config.toml
head_dim = 64
intermediate_size = 1024
hidden_act = "gelu"
norm = "layernorm"
init_std_qkv = 0.0255
init_std_up = 0.0255
learning_rate = 0.00507
max_grad_norm = 1.0
schedule = "wsd"
decay_fraction = 0.875
batch_tokens = 131072
max_seq_len = 128
doc_mask = true
max_steps = 3489
Each number is 50 + 10 x the weight over its row's rms, rounded and kept within 0 to 99. Layers, rows and columns count from 0. The size before them is the row's rms in percent of the matrix's.

# up: layer 2 MLP up, 1024x256, rms 0.139, rows 68-94, columns 0-127
# down: layer 2 MLP down (transposed), 1024x256, rms 0.135, rows 68-94, columns 0-127
up68 107:57 41 45 49 59 60 27 48 52 51 50 41 50 66 52 55 27 52 41 46 60 49 62 69 35 47 54 51 60 52 37 53 46 66 64 38 55 44 65 60 52 52 53 54 57 44 42 46 26 53 51 58 43 60 47 50 39 43 41 35 38 50 55 34 61 47 57 21 38 64 42 46 68 57 51 36 43 39 56 57 49 45 68 66 39 52 39 59 32 48 46 30 60 45 46 53 58 47 45 52 49 34 45 44 52 60 49 61 34 51 55 79 57 46 51 55 41 59 46 48 49 33 46 30 56 45 43 79
down68 105:60 47 58 49 56 69 50 44 63 47 48 51 50 54 44 52 51 52 46 47 48 51 67 36 38 38 60 33 45 45 56 50 47 51 71 65 41 57 69 41 53 60 43 44 60 53 46 67 67 45 53 60 49 48 62 33 69 49 35 49 60 37 66 50 43 40 36 60 54 53 60 54 49 60 44 52 35 49 33 42 70 27 50 46 50 52 56 60 53 63 40 66 55 49 46 40 43 56 66 54 59 60 44 43 52 46 58 32 55 47 50 37 35 54 40 28 51 53 48 56 61 54 56 50 48 44 49 53
up69 098:53 46 58 63 55 51 42 39 50 55 50 56 51 45 43 46 46 54 62 61 62 53 66 47 30 50 51 45 34 53 69 58 47 44 50 41 41 49 49 59 48 46 53 55 44 37 60 27 41 53 65 54 34 56 43 56 59 56 51 54 55 66 36 35 47 54 44 42 45 38 58 51 38 28 52 25 67 57 46 58 42 92 46 44 69 38 50 38 42 41 41 62 46 54 40 46 49 51 58 49 54 53 52 50 60 45 52 52 60 54 45 60 50 52 67 60 53 42 53 45 52 64 31 52 48 44 52 37
down69 096:41 57 47 55 61 45 42 52 48 64 48 45 58 59 52 63 52 56 49 43 48 63 58 69 61 33 54 64 54 51 46 65 41 51 46 32 40 54 71 44 36 38 54 71 65 45 69 50 53 51 49 44 35 50 44 43 48 44 56 46 40 50 51 49 61 33 53 55 37 55 59 42 39 31 18 49 52 48 52 52 46 39 56 44 49 63 42 48 52 50 40 57 32 41 57 44 48 50 43 40 57 53 53 44 44 51 75 42 36 30 58 59 38 36 34 52 58 57 44 62 55 51 43 84 49 38 58 58
up70 092:44 47 53 40 45 34 47 58 63 38 63 44 56 48 35 26 44 75 48 48 56 35 53 46 63 54 51 41 46 48 50 46 39 59 68 43 62 35 55 42 41 36 44 41 55 58 50 54 60 52 63 50 65 51 57 47 48 46 65 54 49 34 48 59 59 46 41 66 54 56 53 63 63 48 62 50 53 50 61 61 61 66 49 62 63 38 65 59 82 44 67 42 50 42 57 51 51 67 50 45 47 34 73 56 49 43 33 58 47 52 55 55 44 52 52 54 32 58 26 41 38 49 47 38 57 63 39 67
down70 099:60 56 45 71 58 39 47 63 36 36 62 60 74 64 45 60 61 50 57 73 42 61 33 56 44 52 51 58 43 59 74 57 47 46 40 68 42 50 50 53 57 44 65 65 65 47 54 53 50 45 30 64 42 43 34 54 76 56 55 54 56 49 59 58 40 46 43 54 52 49 69 56 52 52 41 51 61 46 29 60 53 49 35 53 52 68 74 57 46 53 45 45 45 62 50 44 39 52 62 61 54 55 44 40 45 42 37 51 40 44 29 46 54 44 48 54 60 51 62 49 45 45 40 55 39 28 66 43
up71 113:38 59 69 39 65 52 40 44 26 43 57 50 44 74 23 50 39 58 50 53 47 65 59 43 49 62 43 53 54 53 76 45 53 58 47 53 48 59 65 51 23 42 43 62 47 56 52 41 48 35 50 56 43 51 55 46 37 27 56 30 52 41 43 39 52 50 39 70 64 44 55 73 45 44 40 39 49 60 34 39 31 45 44 68 28 47 61 46 51 68 62 54 49 60 75 57 51 61 58 42 67 48 31 45 52 47 54 56 49 55 32 38 63 52 49 50 38 57 54 53 45 51 58 56 48 56 43 45
down71 105:48 56 50 56 60 56 72 56 53 51 47 71 32 40 53 36 58 44 63 58 31 46 48 66 46 65 45 40 43 48 46 46 63 27 35 48 56 43 58 46 50 53 46 62 47 58 56 58 57 55 46 53 18 56 31 55 33 64 48 59 49 63 58 51 56 52 42 53 66 44 52 58 66 58 62 47 34 51 60 52 60 53 42 60 45 35 59 58 51 43 78 38 53 33 52 39 55 47 46 40 40 44 53 45 47 60 65 64 53 33 52 39 77 44 51 39 65 48 47 49 55 49 72 57 48 40 47 45
up72 109:37 35 19 63 68 48 33 49 50 63 53 43 50 52 57 50 40 22 39 45 52 57 43 43 51 41 44 47 49 54 61 55 61 54 34 53 58 61 45 59 46 55 36 55 54 61 36 35 54 56 42 66 45 31 60 45 39 46 43 64 47 60 46 45 31 49 54 46 46 45 48 43 36 52 48 58 59 44 58 76 69 53 50 57 62 54 61 50 49 52 42 57 48 40 57 49 46 53 48 46 42 54 45 52 61 51 56 57 51 59 46 41 49 50 65 49 39 48 51 50 28 53 54 59 68 38 49 69
down72 108:38 30 55 45 37 46 52 52 53 62 51 51 47 52 39 32 66 64 47 46 91 49 58 60 36 65 60 63 35 32 36 43 53 70 43 56 49 62 60 52 55 50 50 44 36 67 45 27 51 61 60 21 58 64 45 46 58 49 47 38 61 43 45 49 38 52 63 59 45 49 41 37 64 56 43 55 56 40 45 36 54 49 43 25 56 57 35 56 46 43 61 56 48 41 58 60 48 50 49 52 56 59 60 48 38 49 38 53 69 64 54 52 45 44 47 65 48 50 47 54 53 62 57 31 61 49 47 56
up73 105:51 46 55 44 35 56 64 55 55 63 50 46 33 43 49 47 71 65 51 39 50 67 54 43 60 49 53 56 54 55 37 52 43 38 51 41 65 45 38 62 48 55 57 53 64 56 48 65 53 25 45 58 56 45 63 45 33 53 43 54 54 52 41 46 49 50 40 50 46 52 45 33 42 51 51 38 47 68 63 54 57 41 40 55 38 49 60 29 50 41 48 44 51 77 56 56 52 36 40 63 57 50 34 51 58 41 39 52 61 62 65 49 37 47 45 66 50 53 52 41 43 64 72 32 47 46 53 51
down73 111:46 62 57 63 49 37 56 56 43 62 63 30 45 53 43 53 50 68 59 69 53 61 55 33 43 50 61 69 30 68 50 38 39 56 64 36 33 40 39 45 52 58 49 54 46 65 43 53 61 40 38 51 44 53 48 34 49 60 51 53 50 56 54 64 43 38 67 46 54 42 47 63 68 43 56 51 49 50 74 43 49 58 56 64 46 55 39 56 41 28 59 35 40 53 33 62 39 46 37 28 45 68 53 76 59 53 34 46 53 59 46 40 48 56 49 52 44 55 67 74 44 55 44 58 44 59 56 50
up74 100:37 78 48 43 45 51 52 50 65 44 51 62 66 55 44 54 51 48 71 45 47 66 42 45 53 50 41 63 49 52 45 37 38 73 63 57 52 32 51 46 60 37 47 42 77 54 40 56 44 46 63 46 49 68 44 43 64 38 67 44 53 41 32 49 48 46 55 32 43 48 45 58 53 41 48 64 43 61 41 50 47 37 45 66 62 63 42 28 37 45 54 46 65 56 49 58 45 42 57 51 54 36 57 49 65 55 40 44 34 62 44 48 52 44 44 54 66 59 61 50 43 54 46 40 47 56 57 52
down74 098:72 41 41 40 61 56 55 57 61 52 59 41 47 65 57 55 46 51 47 60 44 61 50 50 39 51 42 55 45 49 55 55 58 56 51 52 45 54 61 45 52 78 45 39 61 63 44 59 38 53 54 49 53 60 64 50 45 49 51 40 62 55 57 45 51 46 39 49 64 47 42 44 63 55 52 56 55 57 51 43 41 54 43 44 50 37 81 52 72 61 40 54 62 48 58 40 38 69 43 50 40 41 54 63 55 55 60 52 57 50 56 54 65 57 56 38 54 39 43 50 48 65 45 64 54 33 64 74
up75 091:60 58 71 63 48 47 65 43 57 55 50 52 57 47 45 45 60 43 53 45 52 53 65 51 55 43 44 50 56 48 38 76 45 46 67 47 32 40 57 41 32 48 57 58 53 41 38 54 33 54 56 24 44 36 44 62 67 49 48 54 56 48 69 27 50 43 58 62 41 34 64 51 47 45 49 52 46 30 30 61 54 47 47 46 32 54 51 53 59 50 45 62 50 55 57 52 84 33 61 48 49 42 45 48 46 46 44 50 44 35 41 54 55 47 56 44 42 54 75 33 66 48 64 46 51 49 51 49
down75 084:33 56 39 61 47 38 57 45 54 61 66 51 51 37 63 31 50 69 37 47 39 51 45 71 56 58 50 48 48 81 61 54 50 51 49 79 63 57 48 55 61 51 46 62 55 46 56 49 55 51 48 59 57 50 45 54 37 39 39 46 45 40 56 46 28 56 42 48 36 49 44 57 53 46 60 61 52 89 48 52 60 60 58 65 55 44 54 49 41 43 60 47 49 43 54 57 36 44 37 58 31 77 46 49 61 53 44 54 62 57 46 43 31 49 36 47 59 41 53 70 51 53 42 38 58 57 70 47
up76 094:54 48 44 55 47 42 54 43 67 55 58 43 62 42 57 47 43 52 49 54 28 51 34 67 44 59 47 57 45 44 46 33 46 57 46 32 63 73 47 57 43 46 38 65 54 29 68 47 55 69 54 56 66 42 51 53 45 36 46 51 41 44 42 46 41 67 31 69 31 53 41 36 51 48 43 40 40 55 55 60 45 52 38 35 52 38 47 45 50 53 40 47 67 53 39 45 57 27 27 61 52 54 41 69 55 48 59 51 56 30 53 51 51 50 49 50 63 42 44 48 63 59 47 65 33 47 64 54
down76 098:44 63 58 56 53 52 69 41 47 65 45 43 68 59 53 47 34 54 37 56 54 54 53 44 46 73 43 55 48 43 58 47 44 50 60 45 39 51 45 60 74 42 55 52 55 54 36 48 54 33 52 57 64 52 58 43 53 46 50 36 52 42 55 63 27 53 59 46 60 60 49 37 42 25 58 65 34 62 33 34 45 42 41 40 43 50 50 46 54 51 42 58 57 69 71 63 67 49 69 54 58 58 40 43 47 40 44 31 63 47 48 51 46 53 52 41 63 43 45 58 52 46 58 63 44 43 51 61
up77 084:41 38 60 65 46 50 28 54 46 52 44 44 68 28 59 51 45 52 51 44 55 45 68 43 41 38 45 52 49 54 37 46 49 39 30 67 53 41 44 62 49 40 45 59 60 45 60 46 66 55 41 51 52 49 56 56 50 66 40 60 48 62 64 38 34 29 66 47 43 35 55 55 60 33 45 49 51 26 34 52 48 37 53 54 58 50 56 50 43 60 41 52 39 46 65 70 50 42 55 53 64 45 53 46 53 52 47 45 37 48 75 56 42 56 64 50 42 42 46 53 25 48 51 39 60 51 56 56
down77 089:62 51 58 36 44 33 57 49 43 54 61 49 48 65 23 51 60 44 38 62 58 54 44 54 55 35 35 72 53 50 58 31 43 63 44 42 43 58 50 51 59 43 71 52 39 53 42 36 46 50 58 60 32 53 40 43 57 28 36 35 56 38 65 43 40 50 55 52 46 43 61 58 61 49 42 65 35 56 59 51 57 64 62 62 52 60 41 61 71 35 46 49 51 66 49 42 45 38 46 42 57 64 49 40 42 49 47 45 52 66 30 49 41 50 38 45 57 40 45 45 66 63 54 71 70 48 44 55
up78 106:44 55 46 26 42 59 61 53 66 51 52 68 64 39 42 45 31 56 61 51 47 38 52 58 46 56 52 46 56 70 31 56 52 54 46 31 42 68 31 43 52 37 48 64 48 54 46 60 67 58 63 60 68 33 51 31 50 65 56 30 52 64 58 42 62 61 58 47 31 58 56 73 47 43 51 42 48 51 43 41 56 49 50 55 42 59 51 65 38 48 30 43 38 53 29 64 46 67 52 55 48 59 47 51 33 44 51 62 53 47 54 48 52 46 61 62 50 51 47 59 41 32 46 52 44 56 48 66
down78 104:50 49 55 57 29 74 46 50 46 61 69 51 43 61 35 49 39 50 60 67 48 52 65 51 48 53 51 48 48 38 55 34 56 46 62 48 64 30 38 60 54 45 57 55 41 59 54 45 54 49 46 71 30 48 51 40 48 48 49 60 61 58 54 55 45 46 59 52 36 51 43 43 50 62 40 43 49 45 70 36 55 47 71 44 69 42 44 51 59 40 58 75 61 42 65 50 42 48 40 64 40 43 49 66 39 48 41 41 48 78 48 28 47 60 48 73 31 52 44 47 48 50 74 59 63 53 52 45
up79 101:61 43 44 46 49 40 45 51 47 47 47 45 33 60 55 54 60 35 53 40 50 54 42 57 49 53 45 73 68 42 46 51 50 59 51 47 47 28 50 63 42 40 46 43 44 39 59 54 45 27 42 63 50 51 38 56 51 51 58 37 53 64 34 36 79 45 56 37 47 44 43 53 47 37 43 41 34 52 50 50 70 60 60 58 68 51 40 51 47 68 34 55 40 42 55 52 47 62 52 33 32 40 45 46 39 58 60 77 47 58 58 34 38 41 65 63 43 35 64 54 47 53 53 63 56 52 58 55
down79 103:68 58 30 54 56 59 39 35 58 41 55 59 54 56 41 52 49 52 49 35 46 46 48 42 50 62 49 49 24 60 67 58 48 67 64 37 48 57 56 60 36 62 54 38 66 60 59 51 59 42 57 55 58 57 46 64 52 40 60 52 43 49 52 73 44 40 46 62 65 47 60 51 45 54 40 55 66 56 57 50 24 64 53 45 42 48 52 43 60 67 40 62 37 41 60 46 44 40 46 55 47 57 49 39 59 41 59 58 40 63 40 71 55 58 42 58 59 62 56 56 59 47 58 35 49 30 30 54
up80 097:39 73 53 41 45 43 54 55 57 56 53 45 49 55 53 52 37 50 63 69 58 50 43 58 46 51 71 64 51 62 47 58 40 44 46 55 46 41 33 54 38 51 47 28 36 48 35 50 37 51 59 45 44 64 44 45 47 57 47 76 41 36 44 58 55 56 46 38 55 61 59 51 49 56 49 39 55 55 56 52 67 47 60 69 56 39 47 38 53 67 49 45 54 30 64 42 49 45 34 58 48 56 57 48 50 13 42 58 58 55 41 48 49 41 55 29 57 60 51 78 45 49 31 54 50 52 59 52
down80 100:49 33 62 53 48 44 62 36 56 42 53 40 43 63 29 43 31 46 48 53 68 53 52 58 65 46 33 43 42 44 50 41 65 46 49 49 57 47 51 51 56 49 49 53 51 54 49 39 58 52 42 48 40 56 61 49 51 48 51 40 50 37 57 27 59 47 26 47 42 39 33 36 50 63 40 78 46 45 63 61 45 57 46 55 36 47 42 40 54 46 52 57 41 41 55 59 58 67 59 58 69 38 36 52 51 67 63 56 19 52 52 63 30 48 60 47 70 30 43 53 53 33 42 48 56 40 39 55
up81 098:51 60 45 39 54 54 64 56 54 49 38 39 56 43 34 42 49 57 40 52 50 63 69 45 45 45 44 51 47 34 33 40 40 58 32 53 45 62 34 58 50 30 47 55 46 56 52 38 56 47 56 45 58 49 49 48 62 62 44 50 39 56 50 58 54 52 46 47 66 42 42 34 44 59 56 54 47 46 56 46 60 57 71 60 49 45 35 38 34 51 45 35 54 54 49 54 48 42 52 65 62 64 34 60 52 43 70 47 46 65 56 54 50 54 45 61 41 31 56 65 52 56 40 54 49 46 68 34
down81 097:58 61 40 34 51 36 45 48 42 56 44 57 68 52 57 44 45 50 63 54 58 33 51 71 33 43 49 53 36 45 64 45 32 50 65 55 45 57 47 51 47 64 53 51 59 44 66 49 50 48 51 61 46 52 44 32 60 56 36 36 47 52 35 56 55 51 59 56 44 46 50 57 51 58 59 61 45 56 48 52 46 48 36 50 63 53 53 46 57 41 40 56 61 55 53 40 68 73 55 42 45 51 49 51 44 61 39 35 36 58 47 55 65 47 44 54 46 73 51 46 59 56 42 56 72 65 42 60
up82 097:45 71 56 63 58 36 55 34 51 44 53 28 51 52 36 55 48 29 66 37 57 43 52 49 39 47 37 45 42 38 35 47 56 57 50 52 38 67 46 51 58 60 56 42 57 37 56 48 58 69 50 46 51 42 65 38 62 61 66 57 34 50 57 46 46 48 67 47 61 58 36 61 44 66 50 47 47 59 35 35 56 42 62 40 51 62 34 41 57 54 51 53 60 48 45 54 65 58 47 52 46 31 50 51 52 46 29 51 51 54 63 38 28 57 47 47 53 44 42 50 50 34 37 53 56 42 56 36
down82 098:45 51 59 37 51 51 50 53 41 56 47 58 58 57 58 42 38 48 60 55 39 67 36 43 52 51 51 51 55 76 50 58 40 51 51 57 49 42 52 46 47 42 39 49 40 42 44 43 50 30 59 47 45 62 46 60 46 58 47 43 61 65 38 37 48 40 45 46 40 39 45 61 48 48 60 49 37 50 61 65 79 46 53 74 58 44 49 46 63 56 45 53 39 55 39 50 48 57 47 70 52 49 61 47 65 49 63 48 47 65 65 67 54 15 58 40 53 54 63 64 27 54 42 45 52 57 37 52
up83 096:60 48 54 58 47 59 54 43 30 61 52 66 59 57 39 54 52 49 42 50 43 49 66 48 29 55 58 51 30 45 40 56 55 46 36 50 54 36 55 36 46 33 61 57 38 55 49 52 55 42 46 48 78 55 54 59 52 51 60 70 65 46 60 52 40 51 31 33 57 45 49 61 54 40 54 25 48 58 66 54 34 65 52 61 41 52 30 60 63 50 56 52 47 50 53 49 50 27 48 42 57 56 49 59 71 46 47 59 52 43 54 73 56 76 58 44 34 50 55 59 55 44 43 47 46 47 43 54
down83 088:46 42 40 43 41 38 58 42 50 52 48 46 38 54 56 66 37 37 52 65 54 37 52 48 65 38 33 57 55 69 58 37 34 44 72 62 56 55 46 59 60 55 49 57 64 49 52 59 62 63 54 42 51 60 54 71 52 64 48 61 48 42 59 38 57 35 65 43 56 56 46 49 55 61 45 58 44 47 56 51 44 41 45 47 56 48 78 47 37 37 47 51 49 56 55 51 48 52 47 50 50 36 46 63 41 59 62 44 51 59 41 70 57 35 45 53 46 40 41 51 35 53 52 68 44 52 52 63
up84 097:56 55 49 44 58 57 52 61 61 36 43 63 57 42 43 44 46 57 37 32 53 32 43 57 35 38 50 55 55 38 49 43 39 55 57 59 35 50 53 41 47 43 44 60 50 34 47 67 49 49 49 55 53 38 67 66 34 52 48 50 51 69 56 53 45 59 42 36 49 62 63 32 46 54 54 54 49 53 47 25 38 52 49 74 65 63 62 39 52 57 42 39 58 47 49 39 52 61 57 42 59 29 41 68 53 56 51 59 35 46 58 47 36 55 52 36 46 54 57 62 59 65 37 66 34 46 61 48
down84 095:55 42 55 47 59 49 49 56 33 65 51 49 41 58 40 46 70 47 66 55 66 53 57 51 39 40 42 72 66 56 55 51 46 63 59 60 54 52 34 59 57 50 45 60 47 41 57 47 51 46 47 59 39 55 47 46 64 56 42 38 46 40 49 34 55 31 45 35 58 66 44 64 60 53 43 31 48 56 59 57 45 54 51 44 60 52 35 37 72 40 48 53 44 30 51 41 59 35 52 53 54 47 42 52 40 47 53 67 42 54 51 38 43 52 56 71 45 74 47 59 41 51 58 66 41 55 48 44
up85 097:38 41 65 66 56 60 42 33 35 60 51 61 67 47 54 53 28 57 55 48 47 31 67 71 69 47 56 39 54 42 42 39 40 56 59 35 58 50 36 54 47 42 51 61 67 55 41 61 36 39 59 45 61 45 56 75 43 47 52 57 54 39 60 36 58 46 64 56 35 62 53 47 50 34 59 42 45 55 48 51 38 52 50 46 58 49 49 68 44 46 50 37 39 56 13 51 71 54 47 46 54 56 38 51 57 54 55 44 61 41 63 44 46 44 45 47 40 41 47 59 45 58 44 47 37 52 57 49
down85 095:53 48 55 55 40 37 60 61 48 55 58 45 44 51 54 51 56 52 38 61 47 53 44 58 65 53 38 54 30 61 65 38 53 53 57 42 41 54 64 50 35 47 54 46 40 36 67 64 45 52 39 32 52 48 25 40 48 40 53 44 48 61 50 60 51 47 39 60 68 43 63 47 54 61 34 52 46 39 40 34 69 51 45 28 30 59 34 34 44 55 57 57 42 48 39 43 38 47 33 62 33 39 62 51 55 46 43 44 44 51 31 65 65 59 42 47 39 34 63 43 56 59 57 36 59 66 38 49
up86 106:42 49 51 41 65 32 62 51 59 42 40 50 62 48 43 59 42 42 34 42 64 47 67 43 62 41 32 58 57 60 57 62 37 54 32 46 60 56 51 47 37 36 47 50 61 44 44 51 64 49 44 42 44 37 40 61 46 39 62 43 61 65 45 37 46 61 43 66 51 45 40 43 47 57 53 50 65 44 60 46 73 45 57 46 66 50 42 50 61 46 57 41 58 46 35 75 52 46 59 43 40 51 55 40 68 56 56 52 49 59 53 57 58 73 44 54 54 50 54 38 67 45 35 39 59 59 41 48
down86 105:43 44 65 42 41 50 42 53 61 52 43 43 70 55 52 53 34 43 45 50 54 36 47 46 35 57 46 68 71 54 58 31 45 39 59 38 44 53 50 42 63 60 60 32 65 51 52 56 69 52 40 54 49 45 57 33 62 48 42 56 52 57 53 50 57 73 42 62 45 44 56 43 56 64 45 53 62 39 48 52 55 47 24 56 44 39 45 44 50 50 70 49 55 63 23 50 63 65 63 31 29 45 52 49 57 76 38 52 60 66 67 30 50 55 43 47 53 46 44 51 63 49 54 57 48 39 61 58
up87 104:36 50 32 42 54 36 38 47 35 53 44 55 64 52 44 56 35 56 40 58 64 60 53 63 50 52 54 51 74 38 67 56 53 59 46 61 51 31 41 48 48 48 62 51 59 58 55 36 46 59 42 58 55 23 61 41 35 66 56 39 49 41 56 32 59 46 33 49 62 51 49 43 57 39 43 51 40 52 46 45 47 54 68 46 38 44 61 31 26 48 52 48 55 49 52 27 72 49 51 49 49 47 47 63 46 68 43 48 44 69 57 49 38 56 37 53 71 50 53 59 62 35 63 31 59 53 53 42
down87 099:51 51 43 53 34 44 61 42 33 38 44 66 53 46 49 48 31 52 46 53 48 44 75 46 61 35 53 60 52 38 66 56 54 58 30 54 64 44 56 50 56 56 50 42 26 35 43 36 55 27 45 60 58 72 55 52 44 68 49 51 62 60 39 38 58 46 44 48 45 56 51 64 38 40 62 37 48 64 33 46 51 35 60 61 68 45 48 37 45 46 55 36 44 49 55 33 51 47 52 49 45 43 50 46 69 72 50 63 50 46 45 55 54 43 57 55 65 49 59 44 58 41 41 51 43 58 41 51
up88 093:57 47 52 36 59 45 64 71 52 61 65 48 39 61 34 29 42 43 55 79 54 48 28 48 31 43 61 39 54 63 50 49 50 50 45 53 62 35 30 64 57 42 48 47 46 39 32 35 59 33 36 52 46 39 30 44 64 48 53 59 66 39 49 40 62 49 54 42 55 46 32 51 56 45 49 54 39 38 48 58 49 44 43 47 39 59 55 56 58 55 53 56 40 52 56 51 64 34 63 57 49 42 56 43 58 55 50 49 42 66 52 51 51 40 54 53 48 28 44 47 37 47 63 35 56 49 69 41
down88 092:39 64 55 52 61 63 45 42 33 48 34 49 59 49 63 49 61 54 46 32 48 46 61 61 59 54 48 47 40 46 57 40 48 55 51 51 48 60 51 36 51 38 36 46 55 47 53 71 48 58 44 49 51 59 78 43 39 65 49 51 33 55 49 47 55 57 45 44 53 43 58 51 49 39 47 65 61 47 46 46 47 54 65 40 52 45 30 39 47 50 41 49 58 54 50 38 48 38 24 44 48 44 69 70 51 50 54 31 47 63 61 55 62 58 47 53 45 60 52 60 58 57 53 53 58 61 52 48
up89 096:60 45 53 53 48 56 47 42 51 45 54 38 65 41 47 41 52 41 46 45 59 56 54 51 66 42 79 54 64 57 51 51 59 57 50 58 45 55 46 50 60 54 44 50 39 42 51 57 59 88 77 46 24 46 45 44 64 55 38 56 44 24 63 51 61 50 35 40 71 53 51 62 46 50 43 56 47 28 41 62 41 34 50 61 55 57 61 64 58 58 56 41 60 53 25 53 61 57 48 68 48 33 42 66 53 35 38 37 49 53 62 44 49 63 49 46 46 62 53 61 41 35 62 43 41 55 41 51
down89 097:47 57 49 54 59 30 57 63 41 57 37 48 26 46 66 49 58 49 45 49 65 62 53 48 44 45 32 51 59 50 58 42 48 23 51 63 60 45 47 26 58 46 55 61 49 38 48 44 64 43 44 57 66 61 56 40 37 55 51 45 45 22 31 41 51 52 46 55 31 45 54 34 66 55 29 45 35 50 51 41 64 43 60 52 69 48 34 51 42 56 34 61 58 44 53 57 50 44 41 63 45 40 50 54 54 40 48 59 33 51 49 46 38 51 38 67 60 35 54 54 47 58 47 58 44 56 55 50
up90 095:55 52 50 53 72 49 62 71 63 50 49 38 49 57 49 48 52 50 44 45 30 60 57 23 50 51 41 47 42 66 52 50 35 38 64 40 47 38 46 47 43 44 51 56 44 55 39 44 62 38 51 51 57 29 35 59 39 61 58 51 51 58 63 64 49 59 49 46 33 53 63 49 62 40 56 51 33 53 52 56 48 69 51 37 41 64 47 64 48 35 40 33 41 48 72 63 47 35 63 41 57 42 42 65 50 46 50 63 39 52 34 40 47 57 70 37 65 53 44 46 55 59 53 67 42 42 56 40
down90 090:57 48 57 45 29 65 39 38 49 49 61 62 56 39 54 67 54 63 72 46 63 67 54 69 46 37 66 55 77 43 46 53 43 61 60 56 54 39 45 42 67 47 44 30 55 60 59 72 37 53 46 31 60 62 67 48 59 38 35 38 46 45 42 57 53 33 43 53 51 35 48 43 51 57 45 59 57 47 55 50 43 54 62 66 51 47 52 51 55 33 34 60 46 48 42 36 39 62 42 52 57 50 56 58 31 45 54 42 56 57 47 74 55 37 33 43 54 55 59 52 68 40 62 58 54 52 56 55
up91 107:52 49 48 62 53 50 40 43 57 40 66 49 31 37 53 69 46 50 34 63 30 44 43 67 40 57 43 63 62 36 51 52 50 26 64 47 60 63 57 49 61 47 34 70 57 55 65 76 51 58 57 48 54 54 53 49 31 53 58 48 60 53 51 70 59 50 42 51 54 48 55 60 44 48 60 54 60 65 58 41 41 56 56 41 54 54 54 50 55 49 50 51 56 60 58 46 35 33 45 41 49 64 47 55 55 45 61 44 58 52 29 54 29 53 76 58 47 38 43 54 43 43 62 59 54 48 51 59
down91 102:60 62 51 38 49 37 62 56 48 62 34 48 48 62 53 30 49 43 51 50 58 64 44 51 45 48 35 46 56 56 57 37 36 67 49 56 42 58 42 32 35 62 49 57 71 34 47 47 40 43 50 57 47 33 58 65 55 47 53 48 27 71 55 37 47 50 51 53 50 73 50 43 45 61 40 55 63 39 40 47 36 41 42 53 45 48 31 42 68 56 34 48 57 36 42 59 37 49 40 55 48 40 58 39 46 56 60 43 72 65 53 54 63 61 37 23 44 59 61 41 54 37 39 32 46 57 54 54
up92 097:45 47 40 52 45 44 53 54 41 40 70 37 52 49 52 34 62 49 48 41 50 63 53 56 50 45 60 38 38 50 44 69 55 45 54 63 38 34 48 42 46 65 49 56 51 48 48 59 45 50 44 49 34 53 53 67 50 47 49 40 58 43 62 48 45 32 49 60 51 48 50 62 37 26 58 41 49 67 41 46 51 53 74 58 37 29 50 32 59 59 42 48 51 64 44 42 62 54 59 63 52 61 44 56 57 49 45 50 49 50 32 39 65 37 61 54 63 36 45 66 42 39 57 48 50 56 59 58
down92 104:37 71 66 62 69 44 47 39 58 46 49 33 58 52 40 52 56 55 52 52 51 47 47 62 46 51 45 31 45 61 39 45 30 46 61 48 22 74 42 52 64 28 58 47 54 39 50 51 42 55 63 61 42 58 53 47 44 58 48 36 38 35 57 32 50 57 29 60 49 41 57 50 59 42 40 38 49 52 77 30 58 46 45 72 64 63 61 54 53 52 58 35 42 51 67 51 56 40 47 59 48 49 58 45 43 44 37 58 68 28 66 52 58 63 40 46 50 56 54 53 65 63 29 49 66 48 28 29
up93 102:51 51 58 47 58 60 60 52 60 54 33 50 60 62 55 35 44 38 47 47 52 50 55 52 49 56 47 52 30 32 54 49 54 52 61 79 72 61 57 43 47 58 50 48 59 38 71 45 65 34 64 48 49 52 40 56 67 55 54 60 51 56 44 58 53 64 44 73 52 54 44 38 54 37 56 55 30 54 53 49 68 74 50 56 40 35 72 45 64 67 50 57 53 45 34 63 38 22 58 64 44 41 43 53 53 58 39 44 66 33 60 56 60 43 61 39 39 51 53 51 43 48 34 44 42 59 36 48
down93 102:51 50 60 46 43 40 54 42 43 62 53 73 47 69 47 44 60 37 26 41 55 41 57 50 44 50 44 46 48 52 38 47 44 52 47 50 59 38 49 54 46 47 52 47 55 48 53 57 42 49 44 33 54 33 51 44 58 67 56 40 47 30 54 55 47 41 36 51 53 30 50 50 52 37 60 52 46 46 47 26 57 27 34 57 54 59 68 54 40 22 43 49 58 29 39 36 28 48 43 35 59 34 52 55 58 45 52 47 33 48 49 56 29 48 48 50 45 43 59 46 41 26 37 61 38 35 54 68
up94 099:41 64 74 43 54 40 65 47 58 53 56 50 57 57 38 50 45 71 64 54 44 68 52 33 47 44 36 65 60 61 50 43 42 46 56 51 51 32 36 72 53 30 40 63 55 41 28 57 51 47 49 66 62 66 61 46 62 49 60 52 59 44 47 44 46 41 53 36 39 35 46 55 63 32 55 51 23 42 56 42 49 53 49 44 50 55 36 33 47 45 49 55 52 55 50 64 35 50 43 52 37 59 37 44 57 75 59 55 43 45 53 47 40 41 38 41 45 42 44 47 49 54 62 39 48 56 45 42
down94 096:66 54 45 52 47 60 60 46 53 54 42 60 45 55 75 67 44 36 55 41 53 38 35 49 51 45 56 56 42 47 39 67 53 46 53 87 48 66 56 46 51 50 63 46 28 54 56 49 40 69 45 45 54 50 45 58 31 61 56 50 43 56 60 39 43 52 76 60 50 57 57 47 53 68 38 47 61 53 71 51 28 53 49 45 33 39 50 46 54 41 61 57 33 75 54 44 50 38 47 40 49 55 60 52 53 60 55 47 43 65 52 47 48 65 56 63 55 57 45 41 54 43 53 54 59 55 44 37